python train.py --n_layer=11 --d_model=96 --n_head=3 --n_kv_head=3 --head_dim=32 --d_mlp=256 --vocab_size=8138 --activation="swiglu" --norm="rmsnorm" --norm_place="pre" --norm_eps=1e-05 --positions="rope" --rope_base=10000.0 --rope_fraction=0.75 --qk_norm=false --attn_scale=0.177 --bias="none" --tie_embeddings=false --parallel_block=false --init="uniform" --init_std_qkv=0.0439 --init_std_o=0.0 --init_std_up=0.0439 --init_std_down=0.0 --optimizer="muon" --lr=0.00434 --lr_mult_o=1.5 --lr_mult_down=2.0 --beta1=0.95 --lr_head=0.00642 --grad_clip=1.0 --warmup_steps=200 --schedule="wsd" --decay_fraction=0.747 --decay_shape="linear" --final_lr_fraction=0.0 --batch_tokens=8192 --seq_len=1024 --doc_mask=true --train_tokens=101000000 --steps=12330 --dataset="wikipedia_en"
Each number is 500 + 50 x the weight over the matrix's rms, rounded and kept within 0 to 999. Layers, rows and columns count from 0. Numbers have three digits each.

# layer 3 attention output, 96x96, rms 0.156, rows 57-95, columns 0-47
467607478548467441550477559540570462540491547397608449589406495434434500542523471486457461544458497404506540542478526554486490588614529428499482
461506478452605485489469488430417633520550673515537379456419498410416536453509549536553536484521522566448505538480522541530514597476543400409552
549496517480503543499513531474477506478535491498552545503466506521482520531441499465527504477507483478627531503438535488538493569429452563502483
426530533531470499541449500448525419510484403599598431430473449609521515411540473455595571430554529483518506485559403558557557598582441492505493
518603476510481516514499577519508452484455517574517526465576442432523553495432535437581482462503524486481501460532448537556482515574600476485406
467485479499452495541536478490496574489490576496539486412427315450450501408531528569546432496508477504575550535566426483536543573471578525432433
536524567384452463468612441421557514442556515455554500484476507478510508500451422496537517448454523537459603542516411433444492480455513535590528
498548508557589513418468482583620428377510533481578446468504543475515539514548502594444528450460580468512495477436476463422481514478520525462514
552519501550474504424558521516416570549473525583491435460472503461487459504512517452500508426453542529515527470560513532530438499540575534403438
477531456472516617531493562480447453469548487478465461470573487473445414439542458448524492524467476484485526476449514438657467561487521460473557
592487436435578512458457353535488452484552561501600502481502485452443426570453611516532523534565468555546615533538584538412445500505472434500568
383426486509557610497534503584470488493497535508548474526393639576391604607524532429400599593516450507529510445451490482511507401458467503528424
482396560480545478481573578589483413532517495418475632545507496464519519552541611540594509511448509548485494467615474528580474480511471490523456
535457481462468420452539527572418495493647442578522410559476533491508455496515453563530445517580471586463515490533534528447475547424531580530489
471420565548543508489519503450537424484527522477502377587490533629507505539387577505590598464471557526538532498495532416478505523560533445515495
542558515491429513532396602453476523452389497471535513604466575430473507471577577549496468524493575567481490478437523471520598487452474484396508
410549548444461432530490494477527384403505507522530528462552518506436423501653506532356454497528576544545507485442605598481490446554541547548478
452527557579478572543534436487454515467519448451451580523506513529406463432494426499499554496472480526552514456468509605517577531485499491424489
551481546376529454529501543530548402507617431476572592598468514563489459522537548542479439480468536515515521482523521518504442504545492453515552
425508445575509610551453475583490489441459474538469512429519539457489559521430444637539508531586490476510465493528487552493547559489514531493525
525461433549474572561496477477443481479631523551431498533466444347486422515474475352552574464507440478490484454493515479495467580440471431523433
489572498573425544471454447550568446489431499505482580488517391562473603490499513532492549474483515450509581452421555470473561525475490469552505
516489479483460492467413416549484402410535462484460467544530496520437489514553549436561557438536489492451535499498540476562563547553573506459432
539641411519477455533399479491474628550481352426575470422566559521508434525552418515514537470503487483504466546569435366533460548571454579407495
498374591470528562531515529585534467515481470496462534541551621473478416422604495544368549463545559459501508514581469422493530568493443471478570
553394543432453498523514422558541471451534588557493506529568519473546534506455459495514438508487537434523409539464523458496506464486524488502541
557496589393577583521576438481514523523520458528437484655536498439439431516461508429459584542591485482451517493471517541520421514567500453486555
515464523482461528446437423513493504505485458546570523526504519447477423479502485604523525489532418450474457512495473472463484505569550473494444
515528524575486594477492440485603647493468530521471457396548465464549400466638459459534546539428502483468563460522495336513533507519509522463463
454531561485447524466611508468510451565497531541493487560450581475551560485634378461409491457556446469502476496512464479581531467528496558542479
572434525479450547517513513483506555456388514540530382463481449532492469557507510509504567563457511592541459474487458466517544465502550497565384
549519445484488423448603548424527608458505498462428557530573499504442496472500516559438444493509580434575490552470548488457413522462484500418585
507464512532515341455449587434602425306483565498618487520466456560484440539409543413465506538493611510415475510523560485542436574516586517546471
616438539438417488579388572439527656452579495451476493533503494421461512591624513522611541545530503421449512430510485513516543399476469531540528
472552459349465468479369514468412454533532409421562532524545572472506462456477458491444573502535555423503466521447499494458383511425482486446458
499462522485464447466540494547456443491543510414427405449425447573541467445446562459674491538396464541551506489501527527464559561494500465439478
489613507537536474442462574516570472429427423588468583434428530498406445496540511543487449424404507482452533527534466545517479497503533531548510
513523519488507488634501523516573473600498405526582634549520551461509561500438554486497431555354527457437606539417469575475455458503478454548513
520492500444473463510479402480439485469450529531519498408491571483429534590664509541571582468418461495479381421514397516552502523486501515559439